From a checkpoint of a small transformer trained on Wikipedia: LayerNorm before each block, 477M tokens.
Each number is 128 + 32 x the weight over its row's rms, rounded and kept within 0 to 255. Layers, rows and columns count from 0. Numbers have three digits each. The size before them is the row's rms in percent of the matrix's.

# layer 7 MLP up, 2560x640, rms 0.032, rows 2171-2376, columns 512-543
096:122070157101114103104165152111208199145096138104092175139104148122174114136102144124160118129113
074:169127164114140145194086089129143146089120176144050106108168158076144042156125071113170109088153
090:098131125136109094087098080151160174124068141097090132098116113156130110163108076112141153136147
101:087134144105156119110186130115161140117106114139092100138048101096190138116134121125143080077125
099:083112137070170124162149128093094162150065096088093204095168127106095092129125085027168090112168
110:150084053110144101076152119141159165111101085197128123189123141052127102175076093119081115121115
094:126108089129112161106117115115116130118114154146139133140120092119113111101103079152131148071171
095:116080148181159131135108109129165139113176142149162122103198090158157129108060113139135139130102
100:124141139163174125132126099116156112099126100088134114113139158082138112140139098094189161121055
093:108132153167147181148116143134107102107141177104141155183101137159170076114096170151101148099125
098:102172119047207133134132112107168124117077156151084074121129171122139120085155110083131116146158
101:189106096111170116056134149137127183148157118187138165135142175088143079138124105108158192138123
100:159095174116137071183112157065150149098088126147116055152112145105133094112116108148162154123161
101:148118122089148154143119088042126191105112148090139135141135099121197134168128134123144105122079
104:139089123133126111161155125104114141091146157135112117094151171101137117092128119179097118096129
101:165135177105123132128168139115129113117134147134134123126130151156097168142096156108127130115127
099:132121148092157169118135156119151109131182109130127079140108125111083119224065165165130122120136
099:108149136149135121115118151128201166112153127162135156143133123121142137122165163106113148111091
099:117130130093144179163083117111086071136090161150108135151174121111101099170192149122186080103212
098:160149091146143154105066137160142178119126105109130080109142134184141146202102123106164142097148
100:106151123111187129108153144091104166112161102159142095076099131167162111200143163147168114118108
095:108165100096158177203101141128155148115134136129140085154124161156084112112148113113114119101150
092:143159126117128187147135153121115134109177140133135150158084135143134161151080173158117135137066
104:101138150154154116200168096083167134099145099141110104185102135090159102167071165114110091077113
117:163140135099157121143087130114089135136084167195153116116148109092171041146105132113162145062185
092:136126091081124130140119132137153208146079205215113148154133118105113105131119095125090116123158
100:158106086092144152178135135157119086072140178096081099145142131084133161162115106134113161112160
092:100089179106166147122130063060153105133113108180073113089122144089144084151108169169131101155197
093:163104151145169086155161152138079198147175073143153128163129169100087081154147137133086115151130
096:164133113033151146146102093163130123106123111146118136203193128098114115106120067152135101133169
099:125091106125125130093130095110153171134142159097116141124140061134112127073065074073141184133138
106:110080142087178170175113137163134120134147200135112083172079173067120111101091069067118080065135
102:133137115118162083146142106147137172115146187126132068145137107096129125174133089147151124100041
102:155131116116135153157109143124167156117138176131130113112131174127171185149179120098120106117145
099:144142153156217137096139125066136114116153122155165084172121127176144116126193098146130167108183
097:131140120195137142124127079071111141100127099119151128122126112154116113165131081103119109137089
102:071106115163134164125117109144105168136159118175068083165150065188122076166130147159149128149186
098:127149124107109149192119118068171123093144158153110129127136147093142084127143056094184128069140
085:140105155095184158089091190151086126192104127110124095082106156185204149126077115101150121062143
093:105166087086148099168147135120162134147144158103121146172107133154113114172139124126112127110161
098:118120158102210136137092190151106071123098170161117140114146112138130060193154120147152098039125
099:122091116157088140092165056127226124136187185179112142138112115084130152114132126101100148151141
098:176142094105140114093101163091101157052155053206137155160170115146128133208157153126135104075158
096:189117088075126101138174108099096082085136135120113081126092077123120169129150095102204058057151
099:084136063155177152164171077149144194097127102148146129156114153126086188099162133082150125142109
098:103166118110140165163124144115151125107131114150115108077159136088088142141101142131111130062157
101:130043183097138126129144068076094082165075165150023100121188131110078069134136115165130148104112
115:089152091143122200124127113136067159089088125115149138147103168107138127114175172144124135113171
094:085146095134179119135096163087119137140116202096121012118108098128160087091119094156133100115097
113:145077162132234120132149091117118131102117176129042145086109117157112075106134162123125117122095
096:174145107163139169141118142167133132145053109165093089176068161133153121145130129093110153133140
094:170141131082158141099122136087137149113160148144111113139097109140162092153135108136156096083131
107:136118102098138134121101186116177155136129157199066121112138100150114168149152136093221181144081
104:108130108120148153136075103135106166149095140165136168104112121102137172152121108150065117116122
093:140107159092141116092162208166199134151138177104135156117137117107096081107099090139168154136075
102:103158130125106121115127137093168157143130123148146099139123122124095159121121121045164135126158
097:088140151165157113087139136141135102141089149134083078108164142126127102129119063097077089153156
105:138138138174163164165093091099107082110129115132133065121102121106103102094138113143178104113134
089:143171137141158179193086081107123111146143074105110120155156131134099104081149049097153091159094
096:126150101081163125154089131137126150117141169181146152111127147095200148168091184172142151084109
103:163104120089142164159145117106177129137105130116114140135094153085204120112127124077136097163196
100:167116126060164110144138120132122142070103114154174063113114133112133126201143127163140118116110
109:195120111134126144172117184153105122088137108130117131147103128115189149127136156066171089134110
101:148117171110140144166105108098152127175147144176198126103104105053124145077088119133149182081168
098:117131205135176142122206091134117098119125179136111113116119175150204041144141127105128125166145
107:126098155131185129119146140104156111115115125138150172110172191160149146167135093073114143113147
095:142166135104164163198160152126151136131108059161102088152073120044078113142138118169089102141112
107:096138089128153147163112090138141120116084149169102091154140096134115089149141167096132079070119
095:099141179153128155174084122136156120087106180120065135130115115096088051154084144106084194102144
096:094167146159153126116081109119135164087148180138052091177121153135141046139173141150137136080109
100:110153124110123165123119111139134195090097186206107121091144135142124021155081144145065113080161
102:136134122109162110177115093121158129114117120119128137064149102097153103166144152161143094159129
101:140152145174147129116138077141150124104099147164160115116122099092115088145103140118111159084168
101:147191090129186088132081160092102135119179135132171132136117102124133134153139096071133155086139
100:164128157105120162093168096118126119099136085149107127115132161140197099153127120071135065090132
106:106133106110171095123149164134060155132164140144187116148132117127171104171087125099153105120053
102:147131137072153144153104129112101179115134141147128068128102114157123055154101084036185102120082
101:209164093109080126140131134088123135110094141179142104219144121093115162132083119162093106177123
098:126124092100114091162115152052125175094107127168151108139136098088085163131097163140070168079192
106:129094100129165170147109063090196164119127116120113129122111167117123064147107128092102107109130
101:167138083090157140160150062135169122127092099130140108132118084112074185139070123139131097107112
096:209118101089128091070101092125159140110126152136156114138152172114175156148159160107153095144100
090:077154147094121123103154132065165121064111195134076077080108164130143102182126137130101111063156
101:107092162121118086191115097114164115112133142123113094170132090097122123136097050141100163115144
092:137159101052112232138144084134181125126115148085160115179112124116101184149048106132118081129145
094:177060097113134172115149065124198139155102138086083144169133182173145140083138094162107080135115
089:134074124060144158081182130077123166126110184111110084129128114144146131115095057143187102123107
099:222123156047131171126121138079095120103135126118171123149094112099153105159149135085100116121117
103:146135145104144119147110111151179140141153160144114113121119193103149045176161089129135114125187
100:149103123113173148108112101137141133165114118109075141155156113097084156103137105125165131115099
107:110133140122099105108107148154069135105063134143106133143138155143132122105183138117139188081145
095:128139074137134203096124142072154132104145157133096133186139121115129134149107142140163137117159
104:150118140154145108172119099174150113146117108141115087118120157137115128095104078086144115157109
111:135088115141121111138109172140131113139106071125131138131090132124137186154107142078179076140182
098:142165113124165111086086120167096178124186063129170121140093085127137137193153146133097161078137
101:144106078113122073065149084116110130117168081116151111173096173052110142106084070102130174135164
108:167086071160175126069144130176118133131080118133151095102082188091063146152120109095117145189146
098:116081066145134213148115127137208115093127126105018112171122127148143114114122090146121142090141
103:129115134141124143119114087100145149122119155109163056126127148066123140111159118093151107069177
094:161054177029189066160155168128104162126105165178153067104145174104054118119062101143070085076181
108:147138107140098110128097134151155167147068099170164138100139071099160157159092090137142145079110
106:121127081063142111073083120126102115117113178132163098100184126113097031163152036106165153152114
108:170157104121098114078110121150038167100083147133121156145147133071159111220132132148207111158176
093:160100136141093145131165087165123143123032103152150098115151112075154099131165136166154135126096
106:146170130111166097183163057093096124100141064116133082130121046119120139154133124068156109102201
102:162127146111150125148175195145126094102148178100100139159172120142156146132122133178191153127086
100:139099149146149126111116124117099140139104100123135077086131102193151104148118077133147109141115
098:136157151081146105130133172107073151129105110156092095113178139169075140151107149126155152068142
093:130116135067121144149117115124172170120098136093103086080152141082182131115107134104142102079148
098:183101076146151164137127131111113137127123126161171093120128139144210086142190116091088101141166
100:123153132126154070125127125091116109071132119170104117140082145153127125200126164115170138107128
094:150110108109142153139055140191103129130148131140103130158113148173158173177100102101202126150109
103:127123130125117143133148105115194138125144172111080121160107189133183165127089134155097133104140
099:113088122078185125137167057098140127102133137123121150166106180108120083119152109079136164094081
096:189137136177117107143108131108143113115132173115158159188103121113129160124082119131135118128127
095:119127100112163109150079098163185153142072125225094066149112160130132035115158108126169126111133
104:154106108185132122100112108079169125156124101135096119154082228101154116110159096113156109133105
106:115123142108140126157166129141143163101145191124150068134079201143115062177054130133127140174079
096:086085150050148111152129165145120143119150195106097114076109133103100093102099132114205068118155
107:137155104120134126096115108135133092089113131148082107124126104078176149162095093119132129170138
102:135121147141170170176096157114130162129130101161134109120127117152162163151081137162122151129142
099:128101115179125205155129117152113148141166071164163093179077114132140157191151135115117116161138
099:126098184065129135158135140165131137159118143124191158125149109100186076121108137123195178125145
097:142146128122156102124136131132075107117137110217145124130083149121111100180114108136080130099124
113:144059119090097129140127135142138110138117132113115113102140166108141119121148131146103096091167
107:119120122112163077147135148137169137103153139133135106136119128095095150100104103141169084069144
106:137098149070109109193107113095135112113089151133053139121154172145157045066125056085115084131145
102:127137101134115188148138129088132102080077120080152092125099140141130146088082132070101152057087
103:171152147129150194103135140099086156115083175129154160142135086138166116193071120139147145126112
094:183147233088116203183147174099108136027146118121145117136090139158091122169102175124156072130144
104:136129067142165184119131054139171128103064104119123128125097163108126127149139133101156120115113
104:133067148059162161180137100104121125114166069138141115090117184075063185147135114131130171071139
105:143199092114093170162121128091159200137141091149094157152101142125050110165097177118173110118166
100:120061054126143168123144161130145159087066076119159136126088146165133147125130112109124083081129
090:157085130073136154160148112157137154138153152132078148144130145111143060080044123104125131127163
121:158053135105142100109111138108096148092146126112139070129103180106133144161133056131132121135123
109:160139141119124122155137183144115155120111184114151138092080137050059152111159110101143106132110
094:141127047099157108180147103129128123134174108172116117174122180172140119076112131102111116105108
093:181122123162114175132110121151142151136095109138129109078104148100140203190158175176132116174117
094:122111154144143118205117152177133134142178069145141094143106122125184130145039168110225107094045
091:127144123113159146146036153161163145108106112155114138147086108156087062139097145122126109080134
094:147105077079127159116126071102174134084170116175124121107128154117117063082130143150132156074161
094:153081108114154117142130146139105088130132143111088116107141105125175130168129065174196135142112
097:156089125153143109131153185117101123121165133149102127134113157136145172111146122129201135128100
105:140137080133130139161106148112137099113115218214109083159081193093169145163061154113112111058086
103:196114144051136176101094134103119118134197140153158119143080148085172107164082108096189126089138
104:093081144070150162126157177068149184154105161139138104162163147137120151173163080110139111069098
096:109169164137114176158133143101134152117044187104103113110109149145108074113139122076133104132139
101:149147125152152111157103129165124136166170111193135124140100139094154108104166028092126139162140
106:132127115140143205133119059127181119031126089247099137154139114113125137180083144103151118151133
093:125144157151189161159112085142106102081104097133053187121103120165117138185073156156156115120108
094:107184137133150170112080108111063124107097129144144119094112076107082123192104125056143106162145
093:148123096139143218157117064107107138080106143149080124137147174124154158153138112156180133096148
096:166197114082153115154166096166086113116167141172087122174075136133131153196133109114091124136171
085:100171134104162119104111146104117126113091145206155118150083117171112117132119114056128161049133
113:147157171141156120127158075124150110084153080143134149134086228102155094164174146145134058123143
093:185185151088133170130130125182114101171125150192110131143098174101112165154131073132126136138059
096:115106121097144138136163153096048121154092161129155162153170140100103060141158127133112105054142
093:132150134138171097160107155126093153120162155170134106114137159175119135150140118163121108120094
096:130162118097131166119111117102179108117116124152124098080112152149145094096085120114123073096196
116:166099137146137110074196120154174129104166155169141149146155136117048164156135108083124145137114
110:207145143164167088141100112151156081093143157127130190136122120084134167208095162115104165169149
097:135077135122092176177099096156109105103074153074135145127138127078082149100150108111138166145131
091:128153073119172248110056102163125121104139089190074113136094110179132091111193133134188134061148
098:176133027113149096070097138096119164113128145146071112160186170153154129121132102105120127118171
094:123134135129136101117120155104157146146118191121142114080122165101164157187141091086152142136080
091:161149142157153137193153141100102148123163161133141102142113180179192131137082131115066118120096
106:108135107104135153124140151114155118150092176134167113145085137087098204112155121092099168126093
093:151138123128111165149135150092166166126149152167115061107115133076105134134123160155159158128125
097:090137108155146235116095130101160123069082149154130115120127151158106027133138135125133147113190
096:185101112176148193112139104109097157142126112168109094119135134113061118119092120135152146119068
100:119117083078125110148082171122124091117119121106112112145105159093130136168147109128133070166157
096:137116182100124160144119074091129175080146144176128123153123158142124116111154110096105123069163
099:133162085125184133184161136119136125101172120169141115104111128104017097120099132093096148102138
106:113099175121138194116113082135099153113050155116124140100108152127130133126130080115093075139122
115:122130080126122168096138107126122169129096137155158128193094158098178140186119188167120151093128
097:093156122126133167106096138130181111107123093112161118144078094136129089111163073157093152079182
106:144123150134166180161169134087157087137085142110107106089101096138154129154116087128120146114076
099:137137135124153117108151138126074116141051144140075150126145099138062143090136090093135106046113
101:160180095106141138201171143167148166115162172160133080159122138098090110149124118109100154150116
099:181125138116146156137135107029206129121113164145123110207156161119086104146096127128120137098099
104:158129127127128100177128154101160163117113204179082091125130100120097203149108170158106124116117
095:141109132102132164124167094134130201136125120169125105146133129091119163126122128150081106109173
138:118076098151145120185101164124125147149081115109154110159108153148156160141123161106143121149172
100:113128112057126160153121146122144139115075167182178148129119078097140157112127161139159098059183
105:076153145144171174152150120071197116127090183130091147167091134125170116125130101097191084100154
091:086101167169116171111104151117130145131140082125066114151121084111118162105127117190146137089078
110:131139097179182107173151128155140115140142151130127136177138116097104056177142085146178120101111
091:113097119112108107062155145083144110142146124151110156108131179095158135171185136159127118131168
093:141129136156123174109144090119111133134116090120101104106113201116152166122112160145091126124108
096:140122130077180071103161102080101104120100111095209109100145092133100093111121099111111155103082
096:190130110124133082170148139142180063145132162107131116186155165097147104108117059041110101173187
096:187114138110118210182142124127144111124182093113116118164128120116210124074104100120112141118090
097:116163121112147113138142152186105131114168078150152092105143162111031122132083141124133161107102
092:132107197091070112133119127133124129126067152086116125133063216066131112110111134110144118099104
101:124095078151116177113099121136119132133154131158163140194114163129143182107103132125133125093089
102:189134082172186137184124134105130134062147091176127170139156140100113168144129094123099182135160
093:083162109094156161179091091149128131133106089102068118157144119125131018115137121137097118136135
097:096122117115103137122166146119125123139130092148119106142153154081080136127153170105063088117109
089:131161188090131135133114108093128098125113200145139086142099062161141136094170110130089169148103
095:122098143149129159148131078134170173162087135074096116159121192160051093162114131111150080075121
100:130123114130155129113079135152095149166135233193145126149078112120197139061096151143101105129142
092:130141114106130106135165163140088127119077171138148150096110152109115099130144127127107142163109
096:139117118141142114137120132114092096116134151142081130105193122115130094156120169143169123129071
093:147126127112158192158164070131149134100106100143106172139079152172133061122159126180119092104141
110:112101112098157128129103117093136113132155142189167145190147112116146055127149148115133124132124
# layer 7 MLP down (transposed), 2560x640, rms 0.0312, rows 2171-2375, columns 512-543
098:145173090113150184140133124137054100110133152163131113095118146093062122170159066111142116176155
106:159143128136095090094074121121095142100153114107134153138108098156091114133124127177144111166128
092:161153142125093086099154151171122097143133159158152139158118173093171087111166093111104105144143
095:147103099095108174101148198141126136132128070111089129156168148203174096105114081123119108173106
097:111117095108101114154114130160080199090114137156129131103109098168234137170151166120164130174156
111:085148152163151146135178178126192196168095182150157117084076096123134133098151110168109115138102
086:159163064119109105134113152176179137133135161100137146169171146144107127104178115128168075110159
086:142178107053123183115130170086111055127180127121081102096133146132147120148130111122128047112160
096:135124116169145149093116146108162103109109107131185157099113094172100152146168206119104128107095
098:102167117128092118101165148150136090156142078154157152113140115099064167108183112094154162135203
102:112122133135066109144132147165081175108132119067163109157137111127128168059078199157050141130046
102:175142133169139092134102081105128129142093159130084138168081146105142092138162129125092120068082
107:118135171129138185103159127143113122143141096156191133095143098118143130137067136099128142104118
102:132148096104119137127092130164152168113100073168117098153120137074137166126136125121155151174165
101:125162124115132100094143078143150106108063100167167093102154159126097133140123091124112069105156
093:109110121091113120107056141145141098119067163088122109077178082147060064048147070150112073137105
093:126079084153030077108124138136147168093064118116128106156176114096068191046170124076118143170135
098:118082094122105193152144115177119083162152120192115121110147128106142114134098070155113153110089
099:103135120161164096115130182137158178125145153089133138099100125134064106117114177116062097169106
097:071152129185193113104101105089144120049155106118062064065104130116124109101154107124054139168083
103:115138137157089136166128127142122105127094099119112156169168091090087090115108156113128145129121
098:172098143052105082104146116108098127073112126166066180114086120114126125165132179145144087138149
086:176153177110164125083166134119129230129118150080081105132102170087133143112169097088143133114205
113:158092106166063094078204211117146115158093146125106170200130153144176126133126077133109088112080
133:080136165135122106098123090095160126141150108063148137138145114115115187122117090122094043160141
093:086146166157167079160104146135134100088143111101090125129178110085101126108141111135164161158120
096:133118179161175180090118128113125173076160069141181104140070088113167168248087176158107120091064
088:132139100156065123129108117210106092137148150065126166136144090191127120093092130113120161142088
091:134141152131100193129146101132195088098137149200059135122169093134129136127134128148125142081131
093:066168162164104059106194157119100065131089155093109094062140075182134168137084133157120136094108
091:130135125182130151158037152168106074059162101117103162136116133084067098133129117106079121082142
099:145125071111145096084148110152135158095137125120119117108139156154123175086158147164073081148137
104:122086160107123141116123145145103128169207120124093168130106177126045111105131076120141120127065
109:092188153156148170140186158120135131162175069087137163102162119092112099123144137107143157159051
112:103138182193148106174155114208088148139107095114116134149099107116104133111111163111080123106093
094:114121084066106145122125151160104143116100154189149120165110094161159119203117155159149145130140
090:128148090130121139125165124083152058104113109109155159093146153146148089149123132119096065187136
097:162142156117121112137160106143142129148132097092137132114166123141118138078102149124141205135107
080:114110137115141133158102078104124111118182161069074065162163131082090135134164156163190150081072
093:150131176180102117088135138065106137124162159124131119160147155067151167120112108115050090096106
111:142116143184104142101127104126126165103109131111133137143082115121152189114089164173063121104123
093:133146109100094141106134185151117165098068113108152123131116148117097198116153150172131079132129
098:106101175190095154138063121118150116123114159102132151136150138140106183107122114129123113147040
093:127106133114086135168097112131158133140176140194108118177115188139109113102146114190130114156139
098:102156125134161130082097107098107139105141088192117107130190092152149126143130100157125148161156
093:104136176150118099061095089132201091083190113071093103126140111145130024128110102137107138088128
093:152125112134101154101083105114074162129160160149188142098071120162067152114162064140138120145088
135:136140113141087134130089057119099171094123187156178171115106083151080120141175125120159124124169
089:145150065135112111132134107165183116106150156114143149097091173102085163153119120123166132097142
108:088102112179076178132126090122167141134158119137152096162112156126198066160185101109136140151102
086:074136104101126078115101189126101134133152160093130148143097135134103137157128156157136156131140
100:167138148100087169156214091164132085087113124154164201157130222082108162111106113149107144033165
103:129101134066125172172128090133183103151073144090170094122126114158146091096138055082170013140155
104:172093079173095108114157127123123114094125153101150101107134136112111122172125138085119120144165
085:167130113112118139095152061118149099102105128161108149135116141093152146171111156128108065116137
099:203104141124176182079122158150104082110114126119108138111134131155128126141116145181143084122067
094:126112105144141120118132116102102135126143076147154172163108153142114143157155234133188162098101
106:105130099080118163115193147111163108149128166111131163151124151156157059187138193143141126140093
089:108147146137115131081135086112128130144117147160134160090095153102132121217073153167147137137145
096:099079131139091140165187121079115132130118113088089095182106093124137115143166120100150110158160
093:104158162171129115129086136110087149164159164105126146100141149118055125116154083142052153140079
102:096147174121117153133082090129105097186124109105108129112137084137144132135118104121142112156169
109:136124105125060127110099117130153171120102115121144162093081119101076178143128143167073183148098
096:131125137141118157123143122122164124088106078081126127155128141173132112171164150164098115117149
095:155102064136119176103063124131133128121172108166101089118150143137037129029148098087147117046151
103:134137122107169145088140101095107110100116127165116169137101151155116129119153175138154122109132
090:182136129084099135125182088172192098089116160098144139124130128122164178143072138143145154138150
109:154112115134000169115150167109119108125097124096174150074134047168144141182093101175164115176104
095:183103154142146129108168072122115161095175090151106165116130149189180162133171118122088095138177
092:054206159098143117133154129084159067155104089127240125127124131128106134129072092115041115118164
094:123085128114181120131168129134093132193161099065126136127128198118117130098162131095109180181102
095:094096106137098155111122160123114158107111158139140140134162136131123138116139103152162136124182
102:158092144126149156132109108167120086135098139136140097141163125185101111148164107118184128195147
116:132132185168163151144143125144058126111130098116123105164123130100105043167154162117138146175076
096:067138065110154118190113104167085127157150139103138117117117082081055136103093114125063131157111
111:164148091068127115118106123076146152135178144102037089124146122093128102116151105137143125123171
102:126111061144187124104128128111133136121107184125169138126141163110144120053162135121089095166152
104:100091140150125145092071141136115160170137116110149159063109135113141109133094088141144135151146
105:132162158168109140133182115167110119118100102096075124109096147104120084160153067128147076158070
103:087133083075115120097099201181073166081105112171128096104120174151127111153087062118113134106106
106:156155110150137109098056174131115140113096145129204191095091096160103125202150102121164150122154
091:102182148158124115208114192129097094154118069110108110134161125115106127157111071128138138155159
092:139173123158157063124104174138117121158170054130160193152135098119125182183089108094171126134127
104:103111090126103159053150113101133072134087121085117166095089050174148120097149128160137116121105
086:114165129164133100122097148149046146130162071181183163100125116134124102185108106086118177118120
083:069119133108145109139108168137102104094101099132121127120123140119133052109146172118158166119098
084:094169141188180125142129100124174110150127099174165127129103150117082138161126184173071156110124
102:086107136116147157194160134150172195089179136142100086151122147185112119127163103050198153140118
107:139117136122116119116118139136103092149148111096116162124138126114164138044081132146098129153121
099:117146098126157093121101194137108083141159140099154139099146130089187130097154126088134174198101
094:146110148125129187116095099207066110122067102095145126148146083118133160135151118186184124123129
092:109101161158095224115116107116110080139110125120119144113130121178154112130171138147112116155079
098:124144120147065110150164108096088121097125118140110091149149136152161143169093126141149079126169
113:107136103119103096125145172096170127187126158102107108130135125128142115125145174120152137132133
104:107109124077114110131166094103169166159082120122097164180126137085123096053122224147076161113077
100:133101165117152097119171175133137140223148169148081138144087138110130095121123116157192128093132
114:135100130106138190117149125140152106137098095223129102180147113145127056091132157110142141083137
087:157158170100141122115087130149060091168134131079193111120086155074114084147120117111111139179086
102:051059105092170133166102139127155095171150114181122141138122079138115156102134144134130189179151
089:117186145158186143121118127116168122104145179133160093153057112113137175169148087140179134107123
120:098134087147071156139124166044090139102094163106150185106098137092167154118140081160093140141106
110:139120129064095100190110155118194107128105112142120063147187108081179190074145067143148125098106
110:134185152149155127148177083071148107106132143136161096118120132120129074092166118062073181071106
097:140145151120165082104136048107184097109186112088118141131120117151149180144089139127093122148077
104:139153171144177115086078077103145149204138119127147084095148103171082121109154120139115144151099
099:092134060141082141108122100128168143071097093141106142136125131117135130150180174069123103110172
100:134130089086100130164166152160185139144138165143087123124167142168075085141127146111067180140131
090:152134036117090186112118146147152121123094120153159152151124172148170166125173121137096108145132
095:160113140121106128118089169124085079156107139119123144129091145105093084143141128120106169168171
096:156115133063139109136068103112120153141129155115128115136101086102073149105144142140193128078107
101:096131167091128177135116143117135158097104091138144125152128079107096117124113130128110137166180
097:123187159109144140209184133114112125111070088151138153153092136088107114106157109173131088106100
097:102103152132140128150081144127079155153131121146096175142158103118148072132164127111121126166123
101:158192156155114137116085186132147127202104127088151136149186150123110156144082089141106101137142
090:117149141188103159165103116125106155115147093122133167112120174115171137131203139116100196152110
090:176132165167099149128164121106137110095210121159184143104139134114174171115129099114105158154064
105:169122155144177141149115092143167102076170088096126175106110106100114124170129143134101116152158
110:073071166148120113124125117115153108140135200083129150098192145143085150061108127121140090108074
091:160158164128160163076131103131134128151122094149148108131143151173152159173096098160059164131100
105:137089190107109094090125117132159169146168132116141104133133139117111159139146163139123159097083
112:055135167121134163169110149166143109085108130127097141152224134130115137117070176128102144122097
104:129094157135131082105087068081122109090114139069135100094149108115112146067099110135056128077065
096:081138093163104129075092104073140108079136096073112136160129124162086129118143075127096069102140
094:123093186123124154122166142123137088097113141011121119117147105124122143126100122163163148139128
109:111165116140166155135104154119143120045157147120130136111143116093070142146082112162132106094144
106:097138115142155070182123105120120116123141096112160129221155108133149104142129131118099124096125
114:161120131085182147148150116174089113100133136153092194114133120150128148137133143159128088115116
099:134156119183127081115107134166100185125123116171149140094094049060116116125167135153117130217158
094:126131145087184104162110143189148166120136143103141049087092219124144129097129107097171142085131
088:079156128107149066074075065154180035166096103131163140050154108124122146127119115090128096160119
115:147168118179106111093165105098111154170099147134133120149129178086131143145167108171115138211125
115:132121132146158100145167146113111155131203112152052163085160145146130114160158092115167148126122
105:125095108056134095162116135153078145160165174114200192119089151093161126119120136180055092084110
106:195103130108137085131116111157118133134158190041123131098133104096162166114158151103149089163125
087:126204165199127143080096104143111108094171112113200156089104126100100148202168149131087098133059
143:138154077146076186183129116126148130079091104143135144146082197157202125151148170138114165122163
117:138143130136131139146115160200165087148157126075066138148127178101180111178105032128079157152092
093:123079152126044122118171077109169110081116139123102163157075097135145082169118181149125135107108
094:115127156060168113155097101115155130148132144114207105173184101134156097142126074095113164154190
092:118123179146114108106121145129119063102075148149119130168154114106129186106152104113114083122148
087:086098108136149192141153132126144100122088093104100085134142138140120230127147083125144113161213
087:132106122147149092142157151110126175192124170140125112143146177086161123183117147081137080205130
088:139156143072141142118108040159179135114091115119128117102128169110153166110149130133135131073146
093:092141126107148109125153122129111089126113150138116106136143105109098099107124044115118081099179
109:180168213178114105123135178153063132174133115082164150115125092100133097203166130117137104214105
103:072126148157076139131080062143112115143047139130119090115117089082087115121158124166100162157085
119:135134097116100121147099142094194143094135181109159132162113109114184122098086131135161141137180
088:141116151149151118127155108062115159104122041163082157106156096129143123121128125166148117094154
104:117080115089165100049116157099153055120150147201102074101159160131106130130142120173144175117160
114:173138109163142132183097145169146104153135154103179186181136120178101164128090105111129099118168
089:132136129107084091136151123139140132145150133105142111159175170052159112088158103112070129161170
102:153082133125116148087095083122107108078119106153101107144157122128167145092130062161166134158093
091:129109121134171072125180130121142075114121131105114122119145131109110172060120090128125149139102
091:137111154086107095121109125099140042096094143165148145069144098134147134139115107133185104086106
082:171090119150154113100114094082155130138172135125088211144129125105051129146100100156080132155088
116:129121132108170127094167094167142138153116079135088144164082076105131132150171153153155095130112
087:124127110111164117121110114128149138112117150125125146117136098115148121096078097105039127129130
089:081117134159156084065113199088167093128108128092139109126092074194149135163178198136142137157080
097:148127187127143149111151129121159161108083112105115092161093114098143107081062104102167115119119
098:130151163141170138133109136095155162214087156082092155200152111106078123094127152110137142132101
126:121080125161151088115149093156110073190140097117148175126122112110088086186167044084173124132152
118:093120137149159101137108132123190143121079103125106125124140125138139128164173082118192126137075
095:207129069080142183114141127125131149124168159091111145122102120115135147092103147116141099125102
089:122147158151128061109176160096185108159146120047167169130157191108168153131064142133117115193115
095:141139190142092136146127116160153176120121098102118156124098170074072096130102171171160134127124
098:157151131085119139166143141149103144166090108080123151124170062076107155103110161089145122105144
093:120074143094097195064074118088167130123176169103087123114192075147110154090126141150165128121168
108:136152129080136160140065140113110120151123140087101176124178127118207150123159148109139119138085
098:131108088113176150142121169163087121101139131092128151163134145089149135159137151159084110134177
095:145104157168167088148148073125142113100168119127184097120142150168162143145159175231109154100085
093:178102163091115094144135138107132119034103135082105069140172133138142065154154129144106123108163
101:127133108103125097121138117195143113094083129138155151148114116136137128071096116165099156134125
091:150145045147127116101130158107123084171079146113096179114172113088143140159113129142125134169135
102:088124155128152085056126106116147123151069151159145052116119144090125099135061101152137141137158
115:071173082147149052125110179131132152142109120128167166116145148128171058131145125147093151157135
113:071145152040179043135149096143137154099187130184166150147069148087175085155112074115136100114125
097:131122144166145068159181106141135146143152132083185132114161157105117192155107107155166122145107
098:165129135094096120116101149127123103130129136144117125107122108149134113096098169198164177121151
096:086137120162111123196144101126104065118160130140151109125067170139160076188138152120047111167188
103:106143165154083115124131154116108108119116089104157132096127101123115121109114112149125122122099
097:102180139105152181119120165176061107138146118119154135073078125113189134132211154100103142161135
102:159137152106163130108193096162118137117180070084151144128089130110125108178082089096092097105185
097:106174087142122101097108155114191176141125151057119152089128131132160179134137066122084130130141
120:129116126120142122143139159123132151173109146135140125139132121118124110134134146115145142132143
094:187131135103072122087167147142185092085104081132089099123128164138167160119149122139154147154099
095:165124139102063070080141144116091131111163111147184145116128120085154117105116137165093159090114
085:131120118060103141153137170088128117128081164142187147115166207124171089159099176107075147173144
111:186109149074099124131116143118157111135154107130113168152117126125133218080096155116173118105091
083:125163112176145116146154089162129087094081146073119129161094085139145125124104152137140047133127
085:133142105148134118127051133146124061098150170090182133109062114127131165160144076084128119121166
096:109104121118088139137128162151153142173198143172109102147088123088079088141140141142108128161124
091:090138085170130129125142091148112126127197117097116101117156171125122126066113140142055181089106
094:129127114168229093093148134126158108079111212174118097031164107139050139143094082106129132138136
088:151079130077154138104151084080141156154094189145152160138154127119196110150168090141148080133140
086:147165122173155174120105137143142130162142154071170153151126135113151133161199101080028137174140
103:124134153096178142124124111184085111164104073140121074106116125126143059092165086105112110192158
112:118120121118135073064144140086059085136112138072171153131084096176085113142130176114143121159111
095:112088101123039090142125153110135087113151103122127142142132124096147157160093153155118127095130
103:161074137136172151143167144073037180094130147158158143123130156169140132121129145133112132125114
084:200153127111184071114181105137113157127090050146107123137201132116145131100104145115113137115138
095:072149095124145157166136106116149117159128148154136134103068152143115157113133121139145155129158
098:060140138121125113077134090101119078166078061156122161084133138159028136137168128094162131139135
082:149133105154156094112170091169143122101132079115068131166109101130139144106122104128117115070159
078:140102135126161173101214083114167161052073110192167130129088102139123132061184116145130125169192
085:068120144111113091170183156096165137091134078169078093067138155096152126221182127128096189156155